From a checkpoint of a small transformer trained on Wikipedia.
Size: MLP 512 SwiGLU, vocabulary 8192.
Training: a variant of Adam for these matrices, 4259 steps.
Each number is 128 + 24 x the weight over the matrix's rms, rounded and kept within 0 to 255. Layers, rows and columns count from 0.

# layer 3 MLP gate, 512x128, rms 0.0817, rows 160-213, columns 0-127
[[125 146 134 138 132 122 133 135 116 137 123 120 141 130 123 137 118 143 124 137 126 127 127 141 129 120 128 135 139 123 135 136 128 127 120 112 136 135 141 115 132 119 121 136  99 110 110 106 127 133 125 131 158 142 135 119 148 109 154  98 130 107 141 116 131 121 131 121 147 121 141 117 124 126 141 116 108 132  87 139 158 134 127 127 143 117 110 125 130 143 133 141 124 129 145 148 121 138 114 132 109 102 116 147 133 127 122 131 131 137 133 129 144 133 125 120 116 121 103 119 137 125 126 129 137 130 137 108]
 [ 75 121 197 181 209 158 164 111 175 135 188 116 130 109 122 127 178  98 139 157  42 105 111 151  27 137 140 147 122 173 157 116  93 193 147 126 110 126  97 147  40  84 211 147 138  91 142 181 128  58 168  82 120 133 142 125 137 134 155 131 188 162  92 150 103 120 112 178  94 104 148 136 135  96 183 171  89 118 100  35 158 132 105 150  47 143 120 139 147 145 128 115 146 164 138 123 159 172 106 147 209 161 149 106 191 114 122 144 167  83 178 135 161 113  99  53 158 115 161 120  99  92 178 170  88 105 156 140]
 [130 125 140 131 118 129 122 132 135 138 127 130 116 125 128 135 135 138 123 128 133 139 123 122 141 124 134 125 119 122 124 143 127 124 144 108 120 115 121 106 124 127 116 116 130 128 135 113 143 119 142 130 141 117 136 138 132 119 117 122 126 120 132 133 123 109 129 131 118 123 116 126 125 135 130 160 123 123 135 130 118 116 140 122 132 126  95 121 126 116 114 135 119 147 114 119 122 131 120 131 126 117 123 132 120 145 124 129 122 126 129 137  98 127 141 126 114 123 126 140 141 121 121 120 108 137 122 118]
 [144 118 120 145 140 115 134  89 136 159 103 101 120 159 115 111 125 141 121 113 146 164 107  77 129 108 137 137 129 142 120 104 109 125 139 152 125 132 146 128 126 138 153 153 100 161 105 128 129 132 155 158 137 146 104 127 115 134  91 145 105 154 122 123 122 133 148 138 102 126 151 163 135 109  96 137  88 148 159 114 115 133 107 140 115 145 112 118 105 118 126 114 111 133 129 149 131 130 129 111 134  99 129 141 133 121 126 110 126 126 141 125 112 141 114 123 136 154 151 138 141  91 131 119 136 134 109 126]
 [138 125 126 141 128 137 139 105 134 127 116 103 110 137 121 140 153 125 121 135 128 133 110 132 118 129 107 155 130 114 117 115 145 140 151 147 115 135 141 128 128 139 136 122 131 125 128 133 128 121 145 135 141 114 139 126 139 148 137 155 139 147 108 111 114 150 140 134 121 126 108 139 156 117 143 127 103  94 146  97 117 108 122 128 110 163  92 122 120 114 143 100 142 131 124 132 137 146 103 118 161 135 141 145 135 132 134 161 137 115 155 126  97 121 117 130 153 129 131 153 127 116 129 117 117 155 130 136]
 [138  69 203 167 115 187 167 101 140 171 105 166  96 105 123 163 233 170 131 112 105 174  74  91  80 129 132 146 158 133 202  61  74 128 139 153 169 188 152 173 111 175 242  75  89 154 108 102 130 140 185  95 116 136 176  87 154 162 192  94 125 119 173  73 121 133 142 165  90 113  51 114 124 123  80 139  81  61 136 164 144 132 132 143 143 137 143  67 173 157 155  93 174 141 144 166 103 166 149 133 112 122 155 170 132  22 174 148 112 139 121 147 154 162  83 141  55   0 140  73 120 104 118 171  94  90 127 168]
 [119 133 133 131 144 128 126 132 139 121 132 129 117 147 116 129 116 119 151 127 123 113 125 117 126 129 116 123 133 128 129 139 127 132 128 121 132 144 118 135 133 124 126 136 120 127 132 126 134 116 125 137 129 119 118 115 139 139 145 128 119 122 129 130 136 108 123 125 116 131 141 130 127 152 122 124 136 137 129 130 138 132 117 118 143 132 118 128 127 126 125 136 117 133 147 149 138 137 130 133 121 138 120 132 124 108 123 122 141 126 110 131 149 137 114 132 124 131 118 121 114 132 136 142 136 137 144 122]
 [100 125 169 157 151 205 154 164 198 128 144 132 121 134  53 102 176 107 113 138  78 150 118 108  91  95 148 141  97 112 201 124 128 182  91 133 111 171 112 177 112 153 181 131  85  84 143 136 102 154 147  80 116 209 125  63 160 133  95  95 142 110 113 190 114 105 153 143 127 162  78 145 120 143 134 116 127 118 142  97 158 160 140 158 122 123  99 105 125 104 160 187 120 121 180 126 141 147 118 154 167 120 157 128  79 119  67 167 168 138  90 157 160 134  92 139 132 105 138  94  93 129 166 146  83 144 125 138]
 [129 129 137 144 132 132 115 145 127 119 126 137 115 124 106 134 122 122 139 126 129 116 136 126 136 132 123 123 138 132 133 133 129 122 145 142 121 140 124 151 133 123 126 125 130 123 118 135 129 128 130 121 130 133 132 130 128 130 134 117 135 131 128 143 135 119 129 128 135 127 122 123 124 121 140 141 129 106 133 141 121 136 123 125 133 130 142 135 133 117 141 144 126 127 134 139 126 115 124 132 132 124 146 124 122 103 122 122 122 113 133 125 126 137 122 140 133 122 127 138 123 125 128 119 124 130 137 114]
 [115 130 105  94 171 113 193 103 115 160 151 137 110 112 153 130  69  97 140 133 179 136 159 153 149 137 105  62 136 127 109 124  74 138 192 136  85 146 141 103 104  99 141 180 135 162 137 138 147  47 191 121 150 109 130 139 100 156 116 120  76 162 123 104 201 136 156 104 183  73  91 102 148 107 115 142 123 124  97 125 110  81 128 123  92 118 125  87 131 179 120 105 146 174 113 116 158 114 165 152 132  93 165 141 193 126 209 123 120 110 161 116 149 154 127 120 159 133 133 136 106  68 128 124 116 180  50 104]
 [102  89 141  72 123 198 151 125 158 108  94 118 164 129 126 113 157 139 169  82 114  83 149 143  91 149 109  90 105 107 156 169 112 187 108 121 147 176 116 140  82 125 131 161 126  38 167 130  71 104 145 104 141  98 187 122  72 122 156 122 128 108 129  72  86 110 136 129 143 133 158  85 138  85 156 139 148  92 113 163 121 151 154  67  97 149 130 166 154 202 120 151 124 128 121  91 164  98 113 110 106 200 155 203 102  75  54 107 131 123  96 166 101 113  58 110 128 136 120 133  85 129  82 157 135 171 121 129]
 [121 137 114 133 126 141 136 122 132 127 133 107 105 141  98 140 134 108 134 126 121 132 118 120 146 145 135  96  89 130 125 130 115 130 149 135 125 104 142 131 106 156 119 134 121 123 121 106 135 156 134 119 131 111 117 140 107 127 101 133 145  99 152 132 144 127 134 129 117 147 108 139 133 133 132 148 130 138 131 120 111 120 140 148 141 110 123 154 116 138 138 129 126 130 107 113 149 145 153 140 124 114 142 131 142 143 136 132 138 108 121 140  94 139 143 133 125  98 121 145 135 125 122 132 131 132 138 145]
 [133 122 108 102 107 129 124 133 117 148 122 122 119 114 136 130 110 119 124 124 143 154 127 126 135 138 130 137 128 125 135 136 131 117 142 128 121 110 144 122 125 106 116 141 137 115 135 128 131 130 134 127  99 127 138 139 130 121 140 140 124 137 132 131 151 133 147 127 137 110 122 117 118 115 124 112 125 111 110 122  93 120 140 147 110 117 118 125 116 141 134 133 130 131 143 122 124 128 123 135 109 143 112 127 128 128 108 121 147 137 127 125 131 136 137 116 127 139 131 104 122 121 129 110 136 139 124 125]
 [105 113 125 132 112 188 204 158 169 137 139 114 104 119 103 147 153 139 116 118  92 132 127 105 172 119 119 117 122 128 156  82 104 145 126 174 142 189 152 121 134 116 130 130 118 154 134 129 128 144 101  73 124 139 158 116 121 106 108 134 119 115 114  94 178  89  82 114 131 150  71 117 138 133 127 114  87 147 155 119 155 155 170 107 134 158 150 172  87 100 114 127 104 130 136 137 146  51 132 136 164 189  79 147 141 124  80 166 159 130  77 183 185 168 144 138 152  80 182 176 135  73 124 119 127 161 116 117]
 [135 131 117 130 129 134 123 123 132 132 128 134 132 118 136 133 126 134 116 114 127 114 137 131 127 136 137 123 123 125 127 125 124 140 118 136 125 124 125 129 131 134 118 126 123 132 131 127 128 134 125 118 131 133 126 131 131 112 138 124 128 136 128 120 126 131 127 131 137 119 132 129 135 134 124 134 128 129 129 138 115 130 119 123 119 132 140 132 127 119 119 128 129 135 129 129 130 118 126 123 142 134 124 132 138 136 118 137 132 128 138 125 119 128 140 127 117 126 135 129 128 128 131 129 124 133 125 123]
 [135 134 130 128 118 124 131 116 131 134 143 118 135 136 126 129 124 137 132 129 126 122 126 125 132 116 126 132 136 136 134 128 139 121 122 140 132 129 116 149 137 127 132 128 108 131 125 124 117 128 117 144 125 130 142 127 131 128 134 123 132 132 121 129 128 122 139 135 117 132 143 122 123 127 128 127 146 118 123 127 132 138 120 128 148 129 122 125 127 140 119 144 123 123 130 113 120 116 131 124 125 124 126 139 139 129 115 146 129 133 139 133 128 125 114 124 120 127 133 129 133 133 137 127 107 106 152 117]
 [122 121 191 142  96 182  89  70  66 126 164  91 138 155 162  41 148 174  87 121 111 127 126 126 149 173  76 123 190 138  93 174 158 180 119 107 107 154  96 103 167  77  98 156 123 143 134 131 137 134 118 162 178 147 138 107 109 123 194 164  68 178 101  40 187 124 159 157 255  68  88 157  93  96 162 192 121 106 153 183  99  97 131 162 181 119 142  83 186 166 110 217 133 178 101 182 164 157 157 153 137  80 115  29 138 120 157  82 106  91 170 112  87 101  96  69 126 184  41 170 184 122 161 114 173 155 134  57]
 [124 120 135 123 140 146 137 126 121 133 120 135 131 130 133 127 123 146 125 107 126 128 129 144 129 135 120 122 119 131 117 111 128 155 140 113 115 133 135 137 131 145 142 117 135 136 120 131 136 119 129 120 123 121 105 113 116 124 129 121 131 118 138 144 149 135 142 133 130 126 131 133 140 133 116 144 112 123 129 117 113 125 122 137 139 142 139 120 123 144 143 103 141 142 123 145 159 130 156 115 151 152 141 115 130 133 133 143 117 110 120 128 137 122 126 130 137 125 129 130 132 149 119 139 115 121 118 105]
 [ 26 163 140 148 128 169  96 125 114 107 146 161 174 101 152 105 129 132 146  92 128 133 136 126 124 132 101 117 121 123 182 116 100 136 115 142 127 141  91 138 116 109  64 133 141 124 107 151 116  91  95 155  31  95 113 133 131 123 139 130 150 119 135 115 104  59 122 129 111 147 147 113 130 126 115 192 157 111 141 188  89 174 143  92 121 177 127 109 113 119 107 155 160 101 120 143 149 110 153 152  86 184 139 132 144 108 130 100 132 139 109 120 169 119 134 151  91 108 154 110 110 114 107 139 169 123 125  74]
 [133 131 127 128 125 123 128 125 123 141 117 116 121 129 118 150 138 119 152 123 133 119 126 118 123 118 139 138 121 117 135 128 121 118 143 145 137 126 128 127 139 123 128 129 127 133 126 132 124 142 139 123 157 144 136 121 145 131 120 125 126 134 111 116 129 136 111 134 143 131 124 119 152 136 123 109 106 126 130 132 130 126 138 127 124 120 103 117 112 120 117 117 135 133 139 130 121 158 110 140 131 120 127 145 150 132 139 137 129 134 129 127 118 127 123 118 131 132 133 126 133 113 122 120 144 146 114 147]
 [116 133 134 132 114 140 121 136 121 133 132 133 132 132 129 127 136 120 126 133 136 135 136 136 131 135 141 130 127 116 123 135 130 130 136 123 131 136 126 117 131 125 127 128 129 130 148 124 130 124 130 123 126 110 123 135 140 128 132 131 122 119 130 139 122 127 127 139 133 142 129 122 122 131 138 131 126 130 138 135 122 123 136 127 131 136 107 127 130 129 136 123 136 120 120 139 118 139 117 133 131 128 131 114 128 138 128 125 126 131 127 128 121 119 135 135 108 136 125 135 138 130 127 128 127 149 107 134]
 [114 120 143 128 121 140 128 121 146 130 132 144 126 118 122 140 138 119 137 130 140 144 132 118 122 118 114 126 125 122 128 123 124 130 125 134 132 126 132 140 125 112 109 141 150 123 135 115 118 125 128 127 125 131 145 152 138 154 132 124 138 126 134 143 130 114 129 124 150 133 134 119 114 120 135 143 136 132 127 155 120 125 127 130 142 112 134 127 135 113 112 136 114 124 128 147 136 120 125 127 135 125 134 125 137 133 121 116 130 138 125 131 149 125 127 121 127 130 130 120 133 125 114 134 150 125 141 131]
 [127 110 117 167 137 135 114 126 120 113 122 113 116 148 117 144 121 136 140 129 126 116 135 103 130 115 108 132 129 128 133 114 128 122 107 131 126 122 145 135 126 107 133 130 141  97 132 117 124 133 137  98 128 128 140 142 154 109 147 119 137 125 131 123 122 115 129 130 121 130 130 121 137 132 150 133 124 127 119 141 142 112 105 118 123 148 117 115 123  99 114 112 126 119 157 139 120 142 127 118 108 120 130 128 128 128 147 132 142 152 144 121 145 137 131 111 131 132 118 125 110 142 136 132 144 104 155 117]
 [138 144 174 153 105 175 107 126 138 154 215 154 168 110 223 120 136 120  72 190 159 113 119 123 174 126 143 154 173 162 126 147 107 176 114 143  95  99 178 146 100 131 210 198 104 158 106  89 161 147 161 132  98 104 156 120 103  87 104 187 122  85  44 142 154 163 154 134  86 141  84  49 150 138 157 150 124 167  96 105 181  76 154 108 156 102 139 142 157  74  54 100  71 154 137  82  77 120 113 166  62 110  75 142 195 188 142 144  99  53  65 124 146 142 183 120  67 124 143 190  95 152 127 103 113 170 121 164]
 [114 155 158  85 135 124 156 128 150 167 146 151 147 136 114 181 140  73 122 111 114 113 109 117 139 108 104 114 137 114 151 136 123 178  85 142 127  89  92 126 138 147 127 100 128 116 133 142 105 113 104 167 105 150  82 168 128 141 115 190 152  95 136 141 137 138 146 114 132 139 137  90 144 132 111 149 145 150 136 149 130 128 134 115 150 126 129 140 131 139 153 138 134 123 118 103 141 101 140 103 132 118 133 107 121 147 166 121 137 110 121 128 134 146 111 145 114  53 163 114 160  82 135  96 149 130 131 140]
 [133 129 127 139 116 141 127 120 129 138 137 116 129 125 112 118 132 128 136 119 123 117 135 128 119 128 133 129 126 127 117 127 111 121 138 127 123 121 125 124 133 133 129 115 121 143 128 132 132 150 128 129 128 123 148 120 134 126 126 130 131 122 131 124 129 127 130 119 124 128 123 140 168 122 130 140 121 121 126 112 107 130 123 123 135 122 123 112 124 126 112 129 122 135 126 121 132 129 121 116 134 124 132 140 121 121 114 127 128 123 132 130 121 124 135 135 136 131 124 139 121 133 113 133 127 135 117 121]
 [137 132 123 120 125 134 134 127 134 122 136 143 125 130 124 134 121 118 135 117 128 118 137 123 130 130 137 123 136 121 124 138 143 124 127 121 127 127 130 129 135 140 123 135 131 130 135 134 122 114 132 129 127 134 125 133 131 137 140 129 128 122 128 128 125 118 134 126 125 132 131 130 121 141 121 128 130 129 133 135 122 128 136 130 130 132 132 129 128 137 139 124 121 134 123 128 129 123 116 124 128 117 121 130 133 121 138 134 126 135 132 125 140 131 134 127 127 135 134 133 130 123 123 126 134 134 128 142]
 [146 151 158 164  90 154 128 137 181 198 124 182  78 149 104 116 217 142 193 165 106  83  87 119 127  95 100 165  87 110  94  98 181 209 180  94 187 188 140 176 183 126 157 104  77 123 116  70 146  90 185 137  94  87 202 106 138 101 135 143  84 101 149 172  65  80  89 128  54  96 125 135 110  76 153  97 100  99  76 132 104 127 101 188 132 117 134 167 174  80  81 104  91  85 157  78 126 156 110 156 133 112 114 134 180 160  56  62  28 120  81 125 120 134  57 131 129 118 146 141 134 188 208  90 112 110 200 140]
 [ 55 144 156 120 154 125 109 122 115 133 191 175  97 183 114 107 124  91 174  98 122 157 154 108 151 211  86  92 105 116 127 219 121  85  72 143 130 130 157 143 112 130  79 167 116  68 108 124  71 104 125 129 140 123  83 140  77 119  97  86 160  88 143 238 109 125 129 101 122 161  74 117 144 135  99 117 154 129 136 141 111  98 175  86 138 136 123 111 123 143 140 124 127 109 124  94 133  38 145 101 149 134 184 115 148 167 130 100 157 110 138 179 127 120 173 145 194  96 141 195  92 143 103 106 183 136 130 167]
 [153 148 103 150 156  78 170 128 156 161 140 121 108 137 116  99 139 132  88 126 158 150 157 166 199 186 136 150 150 146 128 104 113 146 162 222 126  98 155 147 114 160  71 119  52 174 126 125 143 124 171 133 105 163 105 104 107 121 111 130 118 107 113 125 162 156 132 100 151 139  81 136 142 142 107 119  75 163 140 124 131 195 130 134 138 114 142 146 105  61 140 133  53 132 146 173 115  73 153  70 137 132 114 164 192 139 144 191 126 153 107 157 127 169 155 151 106 119 192 179  90 103 147 156 143 172  62  96]
 [109 142 126 129 151 182 213 152 133 161 134 209 116 137 154  73 208 112 132 100 107  42 122 167  92 134 110 167 165 116 110 161 149 210 165 141 110 131  80 141  62  96 176 168  37 161 157 128  68 100 222 114 147 152 181  34  85 106 139 148 173 160 129  91 127 124 107 117 116 130 138 147 178 111 177 150  78 171 152 171 152 135 197 121  96 193 129  68 102 101 124 118  74 204 145  94 194 119 119 163 204 154 107 109 229 142  31 150 198  86 150 114 213 149  96  35  68  85 168 174  41 114 102 124  92 176 140 141]
 [126 127 138 127 122 131 125 127 126 122 129 122 128 136 127 125 136 120 116 133 132 117 132 137 138 116 139 140 123 143 123 116 119 135 134 123 130 128 139 129 128 121 117 124 128 125 138 125 121 126 128 121 122 111 133 136 121 119 138 138 130 124 111 125 126 127 132 126 122 131 126 120 153 138 131 127 125 130 110 136 160 131 116 123 122 129 136 129 134 120 124 117 138 131 136 115 127 124 133 126 135 126 120 124 122 129 114 124 126 131 137 123 136 133 117 122 117 130 136 126 131 125 130 137 132 142 133 125]
 [145 102 134 134 184 127 209 149 122 175 119 111  79 176  40 117 125 115 141 125 124 154 142 132 137 134 138 123  99 106 108  74 125 124 132 201 163 134 176 144 128 150 172 114 131 114 124 124 156  98 150  90 111 213 136  48 104 151 154 114 131 169 169 138 144 155 130 142 152 142 135 132 156 127 132 144 100 150 104 120 188 118 126 137 116 163 137 153 126 111 170 131  72 142 136 134 115  44 145 123 123 132 146 139 158 143 137 159 155 151 149 160 134 152 162 127 139 120 126 130 104 104 126 145  83 153  43 160]
 [158 122 201 156  93 172 122 147 181 178 152 111 116  93 108 166 168 114 139 115 104 115 164  88 149 178 107 111 125  79 143 121  87  99 165 141  90  96  71 140 111 105  86  78 122 157  98 125 154 169 112 119 102 129 124 111 153 179 126  98 154  79 150 148 181 137 138  82 125 185 108  98  95 162 101 159  91 154 132 139 112 128 164 101 113 130 103 155  68  78 103 150 103  77 104 102 151 115 121 153 146 151 149 174 117  85 159 124 142  84 123 164 171 182 183 131 109  94 143 103 110 121  72 115 149 133 106  99]
 [116 115 124 120 126 125 136 132 127 128 131 124 129 122 129 119 129 121 129 127 137 129 126 127 137 131 129 125 127 130 134 131 129 133 133 115 139 124 140 129 136 128 120 124 131 124 123 127 131 117 129 131 124 125 123 125 130 127 127 126 127 124 127 120 133 135 126 131 102 123 123 121 116 146 132 134 124 141 123 119 137 135 134 132 138 118 137 123 128 127 137 115 138 138 130 143 129 123 129 129 122 125 116 123 129 132 129 132 143 136 125 123 128 125 119 130 114 130 126 126 122 123 133 126 125 128 129 138]
 [130 136 109 112 112 117 151 149 122 106  99 106 126 148 125 125 120 116 129 125 138 150 148 137 129 106 134 122 140 132 110 106 148 120 127 144 128 160 139 107 141 141 134 127 128 126  98 149 139 119 120 129 151 123 140 116 105 127 129  96 106 143 133 137 130 125 104 144 111 136 134 126 115 121 151 104 129 109 122 111 128 145  94 155 135 124 125 149  99 121 116 134 145 139 118 126 117 110 132 138 131 128 119 139 134 128 118 133 119 156 120 131 140 105 133 132 126 150 145 144 147 143 150 141 107 110 130 111]
 [117 127 124 122 109 112 132 143 134 137 130 109 124 135 127 127 145 119 140 126 134 141 136 139 134 139 127 115 120 121 109 140 127 125 132 137 135 108 137 129 129 144 139 135 130 160 128 114 126 124 127 131 122 123 120 123 123 135 140 119 124 123 121 134 135 125 122 126 125 134 121 127 124 122 135 121 111 133 115 110 126 136 127 123 135 112 137 127 123 134 134 132 133 133 124 142 139 130 117 122 113 113 126 133 125 126 104 111 129 125 121 135 128 128 134 133 139 125 124 125 133 140 113 131 134 134 116 134]
 [116 138 147 140 117 127 126 134 107 140 133 123 123 105 120 134 145 146 124 136 143 128 116 131 153 140 118 138 136 134 153 145 125 136 136 100 122 129 133 110 128 125 141 125 135 137 110 130 121  96 135 121 139 118 125 147 139 137 134 137 121 132 101 119 131 120 120 115 148 116 119 122 153 117 130 141 134 110 115 133 132 113 143 119 113 134 113 123 130 130 133 121 141 120 134 121 129 113 133 119 132 138 151 110 119 113 123 147 129 132 135 119 134 130 145 124 131 128 121 136 114 110 154 151 106 169 124 118]
 [136 111  69  95 102 136 175 121 129 144  81 147  89 188 113 153 109 155 110 138  86  83 102 120 106 174 172 101  83  86 124  59 167 115 138 141 161 179 190 203 121 159 179  35  81 160 147  87 158 123 139 138 137 102 156 127 143 146 163 176 123 157 147 148  83 105 142  78  84  95 114 193  95  70 129 121  56 120  97  68 201 170 134 134  52 108 151 136 136 143 195 127  47  71 174 134  94 148  68 120 160 102 103 139 204 181 108 200 120 142  96 141 176 152  48 123  99 112 161 156 115 106 112 125 140 134   0  91]
 [128 140 125 120 113 126 124 128 169 130 147 129 119 136 109 127 107 136 126 151 114 127 121 141 142 129 137 123 143 135 129 134 134 149 115 148 124 136 126 136 121 127 135 120 127 125 106 148 104 144 127 133 129 141 105 158 136 128 120 127 118 115 129 133 141 130 109 119 128 145 139 134 136 131 128 144 137 107 130 156 101 137 125 119 163 145  97 139 154 115 154 125 129 113 146 121 117  85 138 114 120 119 134 123 141 135 128 124 157 120 116 137  95 158 131 140 138 109 130 129 120 113 138 123 135 135 156 150]
 [114 133 125 154 119 133 145 108 168 150 108 127  73 111 201 142 101 142  97 128 149 150 130 141 174 126 120 103 185 123  76 139  98 210 126 111 166 119 157 146 150 101 128 186 126 105  95 167  91  90 139 129 164 143 144  68 165 121 174  59 128 121  81 149 193 127 101 118 139 176 132 174 124 101 186 112 125 141 135 160 140 175 178  14 138 101 154 115 138 177 182 152  91 139 109 127 153  90 160 148 137 178  94 121 168  92 129 138  98 147 101 133 129 180 105 114 149  65 146 154 137  35 119 125 135 127  84 200]
 [119 130 162 183 137 168 108  86 166 131 130 147 124 156 116 118  96 155 119 121 129 126 114 141  41 128 134 152 131  94 118 120 123  98 138 124 138 111 158 108 149 167 106 149 117 142 173 133 118 183 163  88 114 150 119 143 106  82 126 100 118 110 170 121 115 133 144 152  87 104 144  81  72 114  85 164 127 129 101 183 108 105 103 136  93 175  94  82 125 120 118 148 141 123 184 133 140 130 111 133 155  86  89 114 126  87  75 128 133 143 136 138 143 152 108 109 112 128 104  56 117 133  96 124 102 154 140 144]
 [140 105 125 164 140 154 186 137  95  92 126  96 120  62 124 133 115 137 136 111 116 153  94 102 139 145 169 217 178 108 156 138 148  71 141 141 166 102  87 140 128  36 143 176 200 133 143 158 121 151 166  60 164 169 139 133 148  86 133 180 122 140 105 142 183 123  91 138  60 105 174 158 199  62 110 131 104 130  81 173 169 163 139 103 128 165  88 114 128 100 115 141 151 219 127 130 137  87  59  89 166 138 145 118 222 255 170 205 208 152 167 113 126 136 124 104  88  67 132 132 126  21  48 108  93 191   2  98]
 [189 144 125 110 138  93 120  59  68 144 113 112 141 107 196 169 123 163 131 128 111 108 135 151 137 135 166 178 166  58  77 145 119 169 147 117  59 138 166 117  88 152 103 126 170 132 213 222 149 190 130 142 199  55 145 136 131 119 183 110 110 142 134 104  88 151 132 152 139  71 159 143 193 137 212 198  89 103  78 113 144  98 122 150 213 102  98 129 122 119  68 107 219 167 134 146 168 123  82 111 147 106 154  88 158 103 155  88 138 125 186 147 115 131 145  95 153 139 110 187 126 107 198  92 106  94 115  66]
 [130 113 115 144 136 110 123 109 122 124 147 125 123 137 115 147 121 131 141 137 139 124 117 122 127 125 112 132 122 145 133 122 121 129 150 126 130 108 147 138 118 134 122 121 104 122 124 138 124 163 137 133 135 128 132 126 141 118 115 127 128 137 140 123 121 142 108 142 119 132 136 131 109 118 125 126 117 133 140 112 143 122 140 110 130 111  85 119 117 105 123 119 116 137 128 136 135 126 111 123 114 103 112 141 138 117 120 127 133 124 131 131 103 135 130 126 128 122 117 138 127 137 131 110 128 134 144 133]
 [125 122 136 119 126 123 124 130 139 138 129 124 127 136 120 133 133 128 143 140 125 141 120 112 132 125 125 139 133 127 122 130 123 132 130 130 129 124 126 109 132 118 127 124 121 127 139 127 125 125 132 125 120 126 122 124 130 125 135 143 122 129 125 132 138 129 126 125 124 119 135 119 133 128 126 124 122 121 132 122 115 127 125 145 140 125 109 133 122 132 122 131 123 126 126 127 114 137 125 127 128 136 117 134 130 145 125 129 138 123 121 130 121 134 132 121 131 140 137 125 129 119 114 127 130 127 117 137]
 [122 123 125 130 135 112 126 132 133 118 130 143 129 144 115 126 129 127 126 129 130 133 117 133 119 126 130 126 137 124 128 121 127 128 130 131 126 110 128 117 121 143 124 119 129 127 137 124 130 132 144 128 130 122 142 124 143 130 126 143 144 130 126 120 115 123 131 121 118 129 130 133 119 128 140 133 118 137 117 113 148 130 134 128 132 144 116 118 123 128 123 124 120 124 127 124 135 133 120 128 130 117 127 123 130 131 127 116 125 149 130 125 123 133 120 129 129 127 119 121 112 132 111 131 121 110 103 142]
 [131 153 132 138 156 100 104 113 105 121 125 133 112 133 126 120 123 117 102 130 113 124 101 123 138 124 144 137 134 128 121 153 131 127 130 139 133 116 147 126 132 133 100 110 145 146 133 123 114 176 130 127 137 133 132 117 122 135 122 142 134 130 122 117 100 126 127 140 103 148 131 132 133 120 124 144 122 129 117 114 126 145 142 131 122 133 131 149 109 141 128 123  97 135 121 111 133 121 102 110 114 128 119 133 141 140 132 124 140 128 104 137 109 155 135 139 133  99 135 133 121 124 122 159 130 140 135 103]
 [115 120 125 148 124 118 131 125 122 138 138 138 114 146 135 120 119 136 110 141 119 151 127 124 124 151 116 129 137 147 146 126 129 138  94 118 126 129 146 112 127 130 126 135 127 123 126 132 127 120 134 108 127 143 131 130 117 123 117 124 132 144 135 138 128 137 134 121 120 113 130 138 115 118 150 128 120 132 127 124 119 128 129 137 102 128 138 129 149 124 133 134 129 106 126 151 152 129 129 141 120 119 130 128 106 136 150 115 130 126 123 124 125 119 133 110 136 125 131 117 127 134 150 134 125 122 126 138]
 [135 118  85 104 127 108 156 163 148 160  84 129 101 159 122 120 148 183  91 131  88 147 188 116 120 105 144  94 129 133 114  55 103 138  84 156  98 159 173  89 114 110 180 129 117 129 146 127 126  94 193 116 124 182 155 156 127 121 136 133  98 162 183 107 104 112 111 112 111 112 125 149 174  89 152  93  93 102 124 123 135 163  83 113 102 129  99 154  87  95 205 125 106  68 155 116 129 110 136 159 117 172 139  95 128 163  76 138 135 188 128 136 217 119 147 124 157 169 102 113  86  95 152 150 153 106  74  87]
 [162 134  80 144 169 125  67  94 148 111  98 145 165 180 116 134 103 163 122 137 104 162 200  88  98 142 113  64 116  94 170  57  80 144  69 158 124 124 161 139 126 133  83 182 185  67 154 138 136 164 113 109  22 165 135 157  39 139  97 119  36  62 150 167 110 115  85 160 133 174  40 135 104 151 132 137 161 164  82 113 121 139 139 139 139 104 151 154 106 133 157 233 125 116 107 117 150 101 176 106  70 157 160 145  68  68 163 143 133 166  73 114  99 154 130 122 153 130 118 141 194 140 216 153 142  62  40 122]
 [ 89  92  93 158 115 141 195 142 167 134  81 112 109 179  75 120 132  87 148 143 164 155 104  70 198 117 129 145 146 122 158  88 155 106 151 112 160 144 129 113 127 102 129 116  71 182 149 133 154 123 125 144 179 180 189 145 180  94 124  97  93 144 105 120 122 165 142 104 148 104 108 161 159  96 136 124  88 159 134  77 175 145 131 181 117 129  82 150  99 112 105 162  82  81 128 177 112 106 106 123 145 114 130 112 157 186  96 145 122 171 110 138 127  88 118 142 143 145 183 153 102  93 150  87  97 146  84  84]
 [120 134 120 127 136 132 136 124 125 129 123 116 122 138 130 115 138 142 125 134 138 138 130 117 125 128 132 123 118 133 121 118 128 128 123 133 128 125 141 121 134 137 139 125 122 125 131 122 129 133 129 124 125 131 131 133 117 123 136 122 130 134 121 161 125 133 126 132 135 126 143 129 142 127 124 127 114 119 132 102 143 125 122 137 126 130 125 129 121 139 134 115 126 130 128 131 130 128 138 126 139 131 117 137 137 124 115 130 115 132 123 126 129 130 125 129 135 132 136 137 131 134 120 118 120 131 129 129]
 [117 141 113 132 126 168 150 162 132 124 128 106 134 102 144 135 153 163 137 122 139  65 114 168 170 161 139 158 140 155 144 118 118 163 102 117 165 138  94 128 110 103 162 169 130 110 122 127 119  61 115 122 140  79 113 157 123 118 106 151 109 117 155 113 137  86 141 124 140 140 139 134 132 179 130 118 149 125 144 140 152 135 136  88  91 121 118 113 141 118 154  96 134 163 140 143 130 190  89 148 102 138 143 124 118 145 135 176 135 122 115  92 174 134 111 129 128 143 150 128 148 142 120 150  78 158 129 123]]